{"d_model": 576, "d_mlp": 2304, "norm_place": "pre", "qk_norm": false, "attn_scale": 0.125, "init": "normal", "init_std_down": 0.0, "beta1": 0.95, "lr_head": 0.00546, "grad_clip": 1.0, "decay_fraction": 0.774, "doc_mask": true}
Each number is 200 + 40 x the weight over its row's rms, rounded and kept within 0 to 999. Layers, rows and columns count from 0. The size before them is the row's rms in percent of the matrix's.

# up: layer 3 MLP up, 2304x576, rms 0.123, rows 1118-1153, columns 96-191
# down: layer 3 MLP down (transposed), 2304x576, rms 0.116, rows 1118-1153, columns 96-191
up1118,106,193,257,145,237,234,184,214,112,187,133,144,225,213,144,240,195,216,233,220,137,242,248,184,254,199,274,180,127,230,214,191,194,178,236,182,254,156,267,210,161,197,167,219,128,183,263,185,225,169,247,218,324,240,163,189,250,277,126,231,165,197,217,219,225,173,173,154,180,197,244,212,205,196,191,254,175,110,195,119,158,196,212,173,130,192,216,213,210,165,223,146,295,147,186,195,281
down1118,104,189,175,207,164,193,226,228,243,209,184,197,183,171,260,176,212,251,196,213,112,200,231,241,154,230,160,171,237,185,223,204,173,230,147,251,145,282,219,156,257,219,110,134,155,182,226,188,211,136,221,260,227,157,205,217,187,217,175,254,188,263,187,254,229,207,215,205,228,158,154,223,106,217,205,212,175,288,205,230,214,186,200,236,151,159,195,242,206,189,257,202,184,254,199,224,198
up1119,097,189,197,188,129,132,176,185,140,130,126,202,161,202,188,246,197,205,208,220,246,239,184,193,218,184,204,220,229,198,170,189,204,199,178,154,237,217,135,155,260,202,159,206,275,154,128,263,218,172,236,273,204,164,194,183,207,214,307,160,189,226,163,166,182,177,227,207,258,145,221,204,239,187,182,204,259,184,187,209,128,239,225,234,218,166,228,225,146,167,212,236,228,208,188,244,277
down1119,097,228,212,292,134,128,214,242,259,179,189,201,152,224,192,253,322,236,169,186,206,206,126,179,177,183,219,173,315,239,177,160,220,201,223,217,238,153,246,166,298,143,217,169,185,265,187,182,181,149,163,207,154,144,244,175,189,140,189,164,234,122,141,151,217,201,189,230,157,151,237,163,180,154,233,212,204,140,287,204,232,129,168,213,178,288,244,143,212,181,213,171,194,186,158,163,232
up1120,101,154,186,154,149,171,198,182,212,277,191,166,231,151,247,212,206,179,242,231,238,243,156,194,180,181,241,200,191,241,238,180,242,178,166,184,164,223,105,176,223,173,186,170,201,216,246,116,178,223,224,243,159,253,160,291,171,226,193,218,189,207,191,183,174,211,182,184,200,212,254,181,200,125,235,143,166,138,174,158,224,195,221,233,160,164,209,178,198,161,185,201,128,178,221,273,170
down1120,098,151,188,152,219,98,152,186,234,120,182,221,249,223,207,185,236,137,197,257,178,203,187,223,215,106,277,179,158,263,192,185,243,251,273,157,181,205,216,193,179,209,181,206,164,181,256,190,186,221,244,188,261,124,209,196,233,281,193,128,190,234,148,259,243,189,245,148,166,235,174,167,229,202,246,179,225,182,204,256,174,132,190,192,150,266,307,204,138,168,259,250,167,193,300,174,185
up1121,091,229,207,220,177,227,244,125,165,125,234,201,180,279,226,222,197,136,259,141,199,183,211,225,215,248,158,230,141,86,174,244,272,251,201,159,217,164,138,154,237,222,225,179,192,142,184,229,267,147,215,154,200,208,139,175,172,283,292,202,208,201,178,208,242,163,196,166,235,205,119,231,156,203,237,222,237,203,251,185,224,174,200,253,186,218,184,187,176,189,217,229,142,214,247,184,228
down1121,097,268,229,163,190,248,222,182,259,154,238,104,151,182,200,269,229,118,198,202,140,177,232,220,193,205,188,210,179,205,169,218,193,166,125,202,161,191,206,181,166,210,194,156,186,282,221,200,223,137,220,206,178,141,223,173,149,288,192,170,174,233,184,176,203,188,188,195,226,162,128,136,141,219,259,247,167,100,220,212,232,156,203,210,214,229,284,223,204,153,216,152,232,203,192,150,188
up1122,105,211,185,297,201,132,195,202,199,212,202,285,223,259,184,174,129,199,186,192,183,244,216,205,183,221,121,207,248,170,215,213,249,193,179,202,251,140,163,258,164,220,239,194,194,179,157,191,143,171,174,135,200,185,155,142,177,189,240,181,183,274,194,214,228,151,129,231,231,234,245,231,278,167,140,232,166,177,202,207,171,253,186,226,213,196,93,183,226,187,219,184,215,216,225,173,123
down1122,103,170,130,149,203,103,286,169,188,230,138,183,248,182,146,278,206,214,295,239,192,248,170,207,196,105,232,223,202,219,197,234,212,193,215,245,202,204,224,188,184,217,275,178,207,179,287,218,213,204,227,215,223,256,301,138,229,187,188,213,259,179,138,185,135,240,121,148,276,184,219,237,150,183,201,161,140,239,253,171,216,284,263,199,159,147,215,138,209,243,210,253,197,234,211,170,196
up1123,100,220,253,133,273,235,219,201,209,122,188,137,124,163,233,254,177,226,201,131,238,219,182,186,187,250,143,169,222,204,198,149,258,174,258,211,182,143,166,145,194,249,191,227,250,201,168,152,247,195,262,305,225,175,137,175,224,196,201,155,212,205,196,235,203,226,187,174,185,210,244,182,203,190,199,238,228,88,184,201,202,200,186,178,197,164,170,178,162,139,186,179,201,191,178,162,126
down1123,101,198,152,181,220,168,193,173,207,170,245,177,196,188,252,221,176,213,178,321,211,251,282,196,166,220,173,242,196,277,239,158,147,137,227,208,228,176,194,252,284,169,250,186,229,218,237,250,169,205,217,234,153,194,241,234,178,99,167,147,249,243,215,162,217,253,185,260,205,168,266,148,171,211,171,195,233,225,236,105,232,212,266,174,228,245,138,259,235,173,206,228,182,183,209,219,185
up1124,107,84,135,241,192,233,230,265,204,223,277,244,168,193,174,192,216,252,205,191,233,148,206,203,187,215,246,228,124,181,197,159,247,212,221,217,230,176,179,208,245,158,183,185,215,184,259,223,218,202,258,195,206,187,215,158,211,161,262,105,242,172,249,118,238,91,185,183,159,246,229,198,280,170,282,255,228,181,169,139,191,230,254,155,214,180,248,211,188,187,226,121,161,214,177,138,308
down1124,106,200,257,212,215,163,190,151,156,237,105,205,227,244,208,176,162,181,221,158,196,243,243,127,111,208,169,139,234,198,190,183,173,180,136,211,202,213,206,210,158,284,180,194,189,184,261,211,167,176,264,157,206,163,252,208,158,155,160,202,175,192,129,92,229,232,232,224,228,217,270,176,187,165,184,214,134,158,194,159,148,216,192,230,149,183,145,237,210,211,118,200,226,159,218,262,266
up1125,109,206,178,134,201,123,183,261,199,225,175,221,255,154,233,175,154,186,168,170,182,232,192,197,208,214,201,155,158,206,163,167,188,173,181,200,207,217,244,212,169,171,213,214,189,220,195,224,171,183,172,124,147,241,164,142,206,213,176,164,164,137,172,168,192,239,256,135,162,212,142,151,220,150,187,223,292,259,130,163,231,195,226,197,162,147,198,247,242,283,100,117,217,204,196,225,169
down1125,108,200,203,183,221,177,154,275,252,240,253,298,218,246,272,189,192,258,202,199,223,279,194,108,245,219,151,144,184,243,192,195,296,200,207,180,188,258,194,189,210,224,145,164,187,168,263,227,205,183,152,282,259,251,171,267,232,199,210,202,193,214,256,188,197,219,176,183,228,228,259,191,184,198,215,233,204,224,180,160,179,185,184,171,124,268,216,241,205,302,198,164,208,264,199,186,182
up1126,101,254,196,243,157,212,130,247,143,227,220,202,199,169,193,264,263,233,196,219,194,157,250,178,208,240,192,182,198,217,223,209,193,128,230,128,236,224,169,172,161,133,272,186,209,183,242,207,244,122,223,263,107,163,187,224,174,148,151,118,254,249,227,151,166,120,178,243,157,197,184,178,228,204,216,214,196,196,185,241,220,263,170,208,175,246,266,146,218,235,168,236,208,158,249,183,196
down1126,101,211,153,222,239,194,184,193,280,146,273,122,141,182,156,118,208,188,247,192,249,185,137,201,302,177,213,185,191,251,181,224,148,131,285,154,245,164,206,167,229,199,174,195,209,216,232,253,318,202,172,202,253,196,229,250,214,161,249,201,217,219,197,232,188,205,207,244,209,221,226,237,209,175,200,172,157,241,121,274,219,120,180,171,186,200,160,253,101,290,206,211,197,201,168,129,150
up1127,091,258,212,215,151,251,200,251,207,284,187,157,217,184,241,131,224,197,190,206,260,184,144,302,219,226,209,186,206,160,220,181,180,202,193,210,172,106,194,258,174,292,186,307,236,244,241,173,155,198,197,190,167,157,194,179,236,185,183,219,197,243,211,223,172,198,184,192,272,159,253,158,165,170,182,183,194,133,220,226,213,241,196,180,238,201,189,214,214,200,232,215,246,170,221,186,238
down1127,094,222,214,219,204,162,190,260,178,212,225,233,211,200,230,195,263,203,142,215,186,208,242,214,217,208,226,157,221,113,209,189,270,169,183,154,212,162,235,172,201,207,107,236,209,167,228,174,165,202,218,173,200,232,175,182,323,138,192,210,197,261,195,272,187,239,218,269,288,199,185,192,110,230,221,145,162,204,146,258,189,160,231,241,179,155,177,212,328,251,307,237,99,251,201,262,251
up1128,112,245,154,313,217,184,212,223,185,329,195,253,168,135,168,246,252,288,182,171,280,235,230,162,159,184,222,177,235,214,193,193,276,160,183,195,252,174,122,236,193,235,278,185,210,200,213,225,181,171,160,143,226,146,230,143,231,153,172,166,220,187,258,180,277,203,235,204,238,254,241,223,195,225,202,194,266,220,207,215,238,230,187,213,196,151,233,195,203,165,233,176,139,248,240,248,208
down1128,107,200,163,200,167,211,282,146,272,158,223,209,169,168,206,162,183,186,228,211,191,165,242,178,182,236,165,156,252,236,190,136,248,129,171,200,158,247,204,162,221,145,328,147,176,217,233,227,124,201,222,264,210,223,222,176,227,221,191,168,249,212,139,213,281,180,208,147,225,267,233,175,205,265,165,198,189,181,222,190,252,278,228,234,227,172,274,246,148,220,198,183,226,163,170,276,249
up1129,121,173,196,197,207,201,240,209,239,257,221,153,232,269,222,178,146,190,172,157,140,191,253,223,228,181,176,135,144,194,302,232,143,246,169,260,130,161,215,190,211,152,212,216,143,185,149,179,231,226,153,195,182,194,256,195,222,84,204,213,142,198,161,228,182,178,253,255,208,182,223,224,192,136,156,225,178,249,190,211,240,194,264,163,287,214,216,208,194,216,199,172,180,191,212,189,156
down1129,107,198,214,219,149,118,206,230,208,143,255,179,134,223,203,164,198,195,199,248,210,143,109,288,234,136,203,198,211,191,237,176,283,233,206,107,208,152,211,232,228,241,176,240,172,219,233,211,220,191,200,228,233,158,215,158,188,187,223,188,290,194,227,188,220,173,260,250,281,174,156,172,239,261,223,219,191,122,272,196,216,147,189,229,184,208,164,286,217,159,219,192,166,190,180,210,203
up1130,102,188,169,167,191,268,261,224,195,126,216,219,215,250,279,145,240,169,187,280,148,235,169,316,185,208,174,187,194,169,197,228,230,194,228,276,173,138,262,239,158,191,194,201,170,163,223,173,203,245,187,237,221,145,190,200,233,205,135,216,183,210,275,253,263,278,255,216,202,119,146,174,178,142,237,221,140,245,209,166,223,166,176,177,149,124,254,182,208,191,207,178,177,237,223,193,160
down1130,101,211,129,205,254,192,171,265,207,160,242,245,147,225,178,180,208,159,275,141,200,214,173,130,247,186,191,268,181,189,156,270,197,180,138,270,179,270,158,206,216,165,228,197,201,212,265,121,224,150,225,204,165,196,177,242,205,252,210,158,193,169,147,134,199,209,215,269,189,192,197,123,263,208,222,240,188,188,244,293,205,196,199,158,194,251,179,138,159,200,233,259,236,197,219,225,216
up1131,098,265,174,198,190,197,217,232,186,200,169,213,165,213,210,205,238,235,236,202,195,149,227,192,177,154,175,197,144,214,215,144,125,136,169,165,167,213,190,248,111,152,233,187,216,153,188,213,228,203,215,208,265,190,206,127,174,232,147,171,250,241,219,215,251,180,186,231,193,196,242,248,141,216,209,159,245,310,185,218,177,159,164,236,282,253,146,99,169,155,286,235,219,214,209,227,219
down1131,098,215,222,210,153,163,215,244,272,244,224,202,243,226,257,250,224,194,199,266,151,251,253,168,227,102,190,178,147,207,143,201,206,170,184,166,236,225,200,254,211,231,162,191,152,239,267,204,241,226,214,240,261,183,184,203,230,196,247,153,161,196,211,289,199,243,214,251,204,126,275,156,154,294,166,273,283,200,241,206,195,181,246,213,199,195,213,174,184,154,276,215,248,222,189,172,220
up1132,099,188,176,224,172,196,277,187,109,177,206,161,173,225,189,273,225,150,190,81,169,205,217,199,212,240,190,260,147,230,213,241,258,189,199,189,179,193,133,224,260,213,249,176,165,184,194,221,203,202,261,235,138,124,217,280,193,120,215,171,168,174,211,200,216,194,307,170,221,228,200,233,201,252,259,209,206,248,189,145,144,249,218,151,154,179,215,255,237,183,222,201,209,249,159,256,255
down1132,103,198,189,217,204,195,209,121,225,224,149,222,104,203,105,169,230,168,208,214,170,195,188,165,282,168,157,219,259,261,128,196,229,201,284,229,186,219,174,179,234,148,185,230,142,221,207,157,153,162,190,171,229,144,234,169,174,208,240,170,129,227,198,236,200,226,186,229,214,225,141,187,141,226,224,210,134,188,199,190,177,241,181,238,193,191,183,221,131,217,210,160,193,215,222,194,224
up1133,103,186,225,180,190,215,163,195,214,202,148,244,195,208,149,210,176,188,189,172,244,204,197,150,178,200,219,153,169,268,207,151,204,177,225,259,228,121,194,131,225,224,209,169,244,178,196,167,200,235,184,228,163,152,251,154,187,172,214,195,206,130,251,187,253,238,218,217,164,207,206,176,206,240,279,108,213,136,148,197,253,219,199,202,264,117,125,166,180,222,245,208,246,284,186,163,78
down1133,102,291,190,204,184,202,246,146,269,137,194,147,181,178,164,165,181,240,163,218,189,190,248,227,154,235,188,243,196,156,211,181,131,156,185,151,186,235,149,283,155,183,167,189,224,168,180,156,140,218,114,242,247,152,217,191,224,230,235,173,207,251,256,218,182,188,242,155,204,231,216,184,191,210,226,148,205,165,271,154,174,227,150,193,174,294,154,199,191,261,254,241,220,130,227,250,283
up1134,094,227,228,274,222,156,145,191,227,214,208,260,175,240,272,217,229,185,229,192,196,166,180,206,239,242,183,255,233,105,204,226,190,173,256,192,220,243,211,112,187,178,204,180,177,211,232,203,229,210,165,211,249,205,205,171,191,160,177,150,260,197,210,128,195,215,258,263,252,226,206,214,244,218,239,135,194,297,192,311,164,213,191,205,263,231,87,161,214,200,204,166,209,200,217,223,230
down1134,095,184,266,150,213,183,192,268,194,241,223,203,192,226,279,184,193,208,173,205,265,130,225,198,262,225,212,266,217,189,159,154,169,202,164,179,246,224,227,174,184,157,100,178,235,261,236,95,188,174,211,275,148,126,191,217,189,176,267,174,264,262,210,176,141,229,145,186,194,239,181,252,214,151,225,214,149,259,134,194,170,194,177,214,201,224,177,196,252,154,198,154,237,162,202,193,152
up1135,103,198,150,258,170,209,199,191,206,171,136,264,164,156,98,199,145,193,194,182,193,165,224,155,215,207,167,267,200,174,197,195,233,214,212,203,226,133,147,206,178,176,155,185,217,188,232,210,154,208,206,230,195,154,146,195,273,174,162,116,203,209,208,245,159,296,201,223,200,270,158,154,292,191,198,183,160,173,242,195,291,211,205,198,187,177,162,199,169,164,257,255,174,244,307,280,195
down1135,096,176,139,202,175,187,238,201,138,163,173,285,192,232,212,162,211,178,257,223,180,226,181,222,154,239,219,196,241,220,257,202,176,236,111,130,231,179,222,187,250,165,131,146,269,271,222,183,214,209,156,164,259,139,130,267,210,102,160,241,171,201,270,271,195,293,188,209,201,148,164,196,210,172,210,145,201,134,188,216,157,186,167,161,138,188,134,267,146,192,156,148,214,192,186,299,193
up1136,108,137,217,273,208,234,165,197,150,263,245,207,151,101,145,175,151,190,167,224,159,210,229,209,140,176,215,259,157,182,232,204,215,122,265,256,107,202,192,189,170,228,190,249,200,212,196,238,200,258,164,181,263,201,195,125,196,177,230,212,215,235,209,196,243,226,169,234,96,206,138,222,170,137,230,141,196,287,201,284,226,183,130,208,216,192,194,145,219,198,127,202,201,205,161,210,191
down1136,105,130,138,190,216,225,228,163,151,201,234,215,280,196,245,211,244,192,194,215,237,188,154,275,129,237,171,194,143,181,158,142,144,145,196,203,218,198,187,213,308,234,280,94,191,194,189,214,226,126,187,280,161,176,192,213,237,237,171,171,216,169,181,151,90,191,139,173,281,170,139,172,202,245,214,215,182,206,177,218,144,236,242,174,197,121,224,179,149,117,170,220,175,157,219,222,164
up1137,094,228,171,203,209,144,196,224,78,201,168,221,203,169,196,242,222,215,227,200,205,232,272,193,132,150,160,254,205,244,206,192,210,201,274,187,233,283,215,176,185,194,191,130,237,280,198,173,171,143,190,160,216,199,243,222,232,193,145,156,141,201,204,196,196,158,220,209,202,152,256,256,225,240,194,156,277,233,247,259,198,161,210,195,310,175,217,205,218,146,178,220,204,222,256,130,161
down1137,098,223,192,192,221,185,225,193,184,333,206,207,149,167,266,159,226,173,208,274,267,165,189,181,243,187,257,196,192,157,196,207,186,246,272,157,230,228,253,179,178,250,206,297,165,242,214,221,145,276,222,212,240,158,220,170,226,137,190,233,200,145,230,234,157,155,177,164,236,134,202,265,140,210,263,131,187,173,231,180,240,150,196,144,299,184,228,237,192,154,155,253,232,178,179,275,170
up1138,113,229,189,246,236,280,218,184,218,181,244,176,200,208,198,184,207,270,212,233,164,210,241,169,237,161,218,222,247,250,193,181,193,150,178,187,226,221,196,234,195,186,132,205,179,209,204,243,262,164,155,210,199,242,206,166,213,302,235,161,154,225,179,232,172,122,219,208,250,183,170,206,136,136,194,189,221,186,243,226,181,173,198,206,174,183,219,183,194,157,232,218,191,158,166,240,211
down1138,112,228,271,180,238,245,208,145,178,166,286,169,226,200,217,212,223,199,178,237,281,164,233,183,232,195,172,183,182,165,193,201,195,184,133,190,163,200,220,229,245,172,247,242,224,194,191,245,248,197,169,223,136,214,263,220,211,204,185,188,224,157,193,252,209,221,218,204,218,253,223,250,224,172,221,209,226,150,234,166,270,171,157,212,249,196,174,231,261,204,162,196,199,166,215,263,196
up1139,103,188,208,179,174,236,200,222,175,247,197,207,214,176,158,239,230,142,203,177,227,260,135,208,238,209,204,235,199,197,134,158,216,165,219,212,167,153,183,254,192,260,210,221,232,147,166,263,284,223,299,158,219,185,236,222,247,245,231,190,175,212,151,194,211,269,224,214,205,194,280,221,257,209,262,170,152,178,149,154,132,247,279,224,187,216,186,145,246,200,198,185,227,209,263,185,75
down1139,105,249,138,252,216,151,167,67,178,209,240,208,107,139,194,189,270,222,232,221,181,145,183,252,256,166,133,207,168,200,230,271,160,213,154,228,188,232,224,153,237,231,192,83,195,236,260,148,240,219,175,135,228,227,258,164,223,180,232,214,252,268,152,222,221,228,257,232,142,154,193,192,176,147,242,207,152,206,121,255,229,179,211,176,184,259,185,288,184,118,244,253,142,200,239,196,231
up1140,157,193,246,199,181,170,263,295,240,185,145,207,165,152,133,226,192,252,145,216,200,188,199,265,146,223,153,161,125,190,187,277,234,218,172,232,143,239,156,198,231,231,176,145,191,187,184,214,237,236,179,202,167,257,174,212,166,256,202,232,199,154,294,165,289,125,214,229,154,214,156,179,214,215,217,170,186,189,189,220,199,171,196,249,229,217,197,261,201,221,151,227,215,270,259,170,122
down1140,068,205,176,151,215,184,258,293,132,219,143,201,157,201,155,201,215,200,239,233,229,195,191,185,220,193,223,241,229,248,180,252,217,234,199,195,218,212,120,163,171,179,128,149,154,156,157,236,250,277,253,244,172,239,176,184,237,248,238,231,230,195,244,244,184,216,247,239,246,211,204,190,180,231,237,176,254,158,222,262,143,148,196,189,219,221,217,240,126,189,139,203,228,226,231,244,262
up1141,090,195,188,137,219,188,218,163,192,270,188,195,166,194,207,229,200,219,170,143,239,190,209,152,213,220,241,133,208,198,165,223,201,243,141,161,217,199,78,215,183,252,203,174,188,277,149,115,225,205,226,224,143,124,171,184,183,183,185,230,202,201,309,229,244,164,217,165,252,257,168,188,229,206,230,144,166,187,200,197,138,272,151,202,196,200,132,138,127,193,226,190,230,107,155,244,230
down1141,095,169,293,239,217,183,232,194,208,184,182,155,199,204,206,269,164,117,198,187,212,250,158,168,208,187,182,149,235,162,124,183,211,191,137,195,205,267,219,225,205,245,194,283,141,263,234,142,223,240,261,144,198,178,161,168,174,219,235,185,222,215,254,256,197,253,215,196,224,231,193,196,178,169,222,240,174,169,211,178,193,170,168,181,216,188,157,196,244,258,274,222,231,122,200,322,221
up1142,101,179,221,178,221,195,103,203,211,123,225,174,172,214,251,191,226,236,240,236,143,269,238,200,167,184,208,161,264,170,222,222,241,202,194,252,215,221,182,192,196,196,74,215,179,189,117,180,208,232,151,177,244,158,193,220,235,214,248,235,192,270,160,153,246,209,228,179,187,207,98,251,157,180,199,204,169,176,125,221,203,185,194,209,234,208,160,215,197,176,177,262,204,146,240,166,161
down1142,102,202,148,187,257,205,174,197,182,161,186,225,229,148,219,244,187,213,219,176,209,187,191,140,204,218,144,194,82,169,131,243,198,209,211,179,239,223,198,158,188,178,183,153,222,119,199,167,182,206,317,261,145,163,162,186,207,95,159,154,238,246,196,200,286,203,217,211,190,239,175,160,168,242,198,130,208,269,175,188,137,253,153,211,169,216,217,184,186,186,130,165,140,155,214,138,144
up1143,109,135,169,148,164,239,241,181,166,195,224,203,188,199,231,236,191,166,185,208,137,175,202,241,298,182,234,183,152,222,188,201,148,221,224,204,166,207,186,276,194,230,173,154,195,135,243,201,271,226,217,177,148,206,154,295,181,181,209,157,201,210,276,231,245,153,141,239,192,229,136,148,218,239,236,145,206,250,174,250,270,295,161,231,197,213,260,222,210,187,221,204,200,160,264,280,228
down1143,109,182,123,205,250,181,206,156,217,200,159,192,202,238,213,164,208,232,196,215,211,167,241,220,151,244,227,268,254,219,109,220,236,277,190,241,238,218,141,238,101,199,273,203,223,189,240,282,245,186,177,236,202,240,153,147,256,211,248,267,193,159,120,220,274,190,165,160,168,220,192,198,229,221,185,204,208,226,128,178,242,172,217,198,152,191,207,175,172,192,182,227,178,233,209,179,230
up1144,108,217,231,213,265,158,174,178,261,177,224,263,124,134,222,213,198,170,169,240,217,145,170,249,246,172,166,303,132,252,197,147,299,211,198,198,233,200,178,153,207,255,173,162,151,172,224,154,222,156,215,217,175,135,219,189,145,237,195,150,182,260,232,179,239,231,138,236,226,168,192,167,249,210,203,218,247,246,167,211,187,136,195,224,191,192,226,250,221,191,210,231,178,250,213,211,210
down1144,102,224,176,116,234,184,214,193,266,150,216,184,155,168,256,192,248,133,203,237,190,255,196,178,190,151,164,115,220,236,186,193,180,142,204,270,197,164,184,294,214,151,183,241,168,220,171,92,205,200,160,220,226,171,211,217,121,196,186,223,221,249,219,196,171,260,269,236,205,160,175,240,204,144,245,151,242,256,189,130,206,212,244,191,85,211,258,203,148,236,246,161,177,294,253,192,165
up1145,104,137,193,227,158,114,204,172,150,170,210,194,211,212,234,186,229,195,202,150,218,72,172,217,195,190,215,205,175,178,169,203,166,169,248,240,221,148,231,176,225,201,228,191,257,281,233,175,201,268,226,173,243,255,147,236,144,257,256,156,219,234,228,221,227,166,246,240,200,146,233,186,236,168,165,172,174,269,255,119,203,240,254,249,207,200,251,239,115,207,246,162,195,238,145,167,236
down1145,102,239,211,188,144,164,199,234,144,159,237,181,136,209,198,186,255,221,224,209,138,240,150,148,190,168,210,277,151,252,212,241,181,221,216,260,180,209,161,210,210,147,177,219,208,253,177,234,169,279,262,178,162,85,228,210,209,207,184,169,204,152,246,268,220,177,215,234,219,219,136,163,176,114,210,229,205,234,214,214,193,174,192,191,260,254,206,252,172,237,224,168,194,245,135,143,185
up1146,098,218,248,179,208,259,202,242,180,193,147,161,155,214,181,172,258,193,190,143,230,196,139,145,195,167,273,245,159,215,201,172,261,216,145,189,219,204,243,186,195,88,231,168,191,156,209,214,136,257,139,217,241,184,175,187,187,259,228,231,256,209,161,186,190,254,178,246,218,243,143,255,165,157,152,216,206,211,230,184,261,208,194,186,218,175,212,208,234,232,200,211,160,160,231,194,146
down1146,102,210,216,221,184,206,286,227,203,229,152,165,197,205,186,203,207,214,242,163,155,178,300,180,217,87,275,145,231,223,233,248,217,202,217,235,190,245,138,109,131,271,225,235,189,130,249,230,224,177,235,232,214,225,196,193,216,200,93,197,161,232,239,213,196,235,177,132,217,200,145,195,239,224,180,225,162,171,142,152,209,196,108,216,232,219,180,203,222,136,150,222,306,212,233,202,210
up1147,097,185,211,161,212,168,208,211,198,223,169,206,198,150,183,238,226,154,210,197,138,185,200,211,225,184,194,220,159,211,211,147,229,203,149,317,152,156,305,222,202,236,149,147,257,197,148,143,224,229,249,238,100,184,186,161,261,199,197,246,198,189,128,188,191,179,244,196,200,217,159,180,199,198,123,240,190,231,164,190,276,227,195,226,176,217,64,139,179,184,202,261,272,185,196,143,166
down1147,100,157,275,202,185,211,218,180,157,194,251,257,201,219,218,205,201,254,208,188,191,267,247,201,194,192,175,211,191,193,230,304,201,152,151,217,173,186,163,251,196,224,207,211,194,179,191,180,276,241,241,201,234,180,205,229,244,239,173,241,158,166,186,218,173,228,187,229,199,289,253,207,178,207,207,180,131,204,192,193,155,135,174,180,211,200,212,184,202,202,204,204,137,157,242,249,192
up1148,095,130,219,183,183,223,92,174,188,156,215,170,157,117,152,227,275,262,160,288,190,167,193,258,217,189,209,255,197,243,241,214,162,219,248,164,219,211,250,263,127,260,125,161,172,214,225,189,225,234,175,192,208,294,231,207,177,168,197,253,230,200,154,268,183,176,242,146,225,230,156,240,169,212,241,209,128,173,198,251,170,269,174,205,177,206,155,227,143,173,229,204,156,166,187,236,219
down1148,097,220,217,185,220,191,186,196,214,254,171,183,253,153,216,200,255,256,161,110,251,202,186,239,157,180,177,176,138,160,141,173,174,220,225,225,199,180,233,169,310,222,168,154,215,128,162,167,236,154,106,202,234,208,219,193,195,154,150,258,248,212,224,218,208,228,216,205,220,187,213,210,249,242,298,205,194,205,183,251,171,211,238,135,166,251,186,225,147,243,206,260,221,164,160,204,201
up1149,100,218,196,121,194,208,162,147,142,211,195,178,127,185,171,172,259,176,214,181,216,176,169,252,156,207,243,208,183,267,195,193,215,239,256,195,246,267,214,204,230,272,154,201,275,195,149,166,243,184,99,211,273,140,138,135,185,153,151,195,228,172,278,157,172,161,213,181,229,300,240,220,235,216,171,87,244,209,208,205,217,212,187,138,185,221,206,181,196,262,214,255,255,176,218,219,202
down1149,099,204,182,175,205,205,246,185,152,240,209,264,183,166,228,174,210,249,204,262,209,232,220,259,153,141,248,131,278,212,190,166,242,194,276,196,189,159,185,171,159,204,173,219,280,159,198,223,216,210,213,224,163,209,159,170,210,185,162,261,170,178,253,178,165,179,233,183,236,218,229,217,188,169,183,179,246,228,152,163,222,231,190,126,185,180,213,229,231,108,207,237,193,198,175,195,190
up1150,102,146,210,209,164,165,165,184,161,203,205,221,184,164,209,163,234,104,208,186,219,179,204,242,226,214,177,180,177,192,192,210,232,205,231,198,194,137,216,187,173,146,261,187,240,250,251,180,225,142,186,196,226,194,229,191,229,95,151,156,212,133,248,217,191,210,243,243,182,214,274,231,164,225,193,237,243,180,225,256,191,200,188,239,142,211,216,182,176,207,154,194,207,162,209,232,157
down1150,098,211,116,316,237,226,204,84,178,151,171,190,138,226,222,223,236,84,190,190,248,139,179,188,207,194,182,279,163,206,211,201,226,182,279,229,255,194,203,149,152,218,238,140,164,216,210,222,236,213,190,199,154,270,285,208,160,133,286,212,267,150,204,207,150,244,232,255,210,211,295,178,177,167,265,166,168,189,111,122,122,244,299,165,209,253,228,223,179,204,141,237,177,250,208,262,258
up1151,120,187,245,132,209,255,237,252,150,173,177,235,261,175,181,249,171,130,249,164,183,192,141,133,219,129,190,185,146,206,248,132,221,261,101,212,201,244,168,225,209,285,194,163,237,203,204,215,198,203,217,101,210,180,170,209,225,272,266,214,139,193,216,166,213,209,257,207,220,177,244,149,186,238,207,208,156,236,153,144,193,214,217,177,172,174,208,198,156,252,274,134,267,266,215,195,154
down1151,106,196,244,231,197,166,201,256,270,207,152,236,179,252,207,204,283,177,194,218,145,179,211,206,206,266,161,129,173,238,160,166,183,120,241,217,237,225,179,264,167,137,192,217,196,169,227,259,189,316,281,236,179,192,209,176,246,157,170,167,172,193,234,242,254,192,177,264,182,217,138,229,152,171,135,174,225,192,204,171,198,194,162,169,154,259,226,212,223,144,175,245,202,195,235,102,200
up1152,106,278,258,184,170,213,186,229,174,222,247,140,243,218,208,182,188,155,195,184,173,158,206,165,179,167,225,255,148,194,262,160,172,181,173,232,236,298,175,273,151,208,171,213,229,204,222,165,171,215,170,186,244,237,192,172,156,195,240,185,214,174,202,197,274,151,206,158,151,237,206,261,219,198,241,156,246,255,178,140,121,170,240,200,239,205,204,223,160,221,207,245,124,160,187,158,221
down1152,104,246,246,293,177,241,185,145,238,207,335,229,145,176,201,158,198,189,182,261,185,163,206,217,206,213,203,234,214,212,280,154,164,223,155,222,219,197,209,194,209,254,281,152,204,211,186,232,197,205,114,219,246,198,189,249,211,199,180,187,187,211,195,165,124,182,166,273,199,173,135,221,280,194,203,245,232,184,290,214,198,161,221,139,186,204,144,221,186,261,250,230,204,225,211,170,182
up1153,108,279,132,242,200,123,190,228,187,178,193,248,196,179,206,287,310,184,162,141,227,170,165,218,244,223,170,216,250,179,197,211,196,229,216,139,206,103,102,213,151,256,185,162,177,194,160,213,231,261,161,237,236,216,198,161,184,211,230,174,193,201,149,191,230,231,157,228,223,172,212,200,194,161,166,273,147,217,157,244,211,236,221,195,174,270,209,229,237,128,182,227,144,195,164,219,186
down1153,101,244,189,171,215,195,236,134,244,195,237,203,218,164,184,156,223,181,248,255,217,224,225,194,175,194,280,214,173,122,234,128,239,226,197,230,201,241,259,185,188,297,184,207,185,161,153,114,217,224,208,206,154,207,230,300,173,189,212,169,127,150,189,171,186,181,146,200,237,162,277,214,207,200,205,182,195,328,239,228,207,182,165,193,274,289,245,170,209,225,179,243,200,234,237,276,296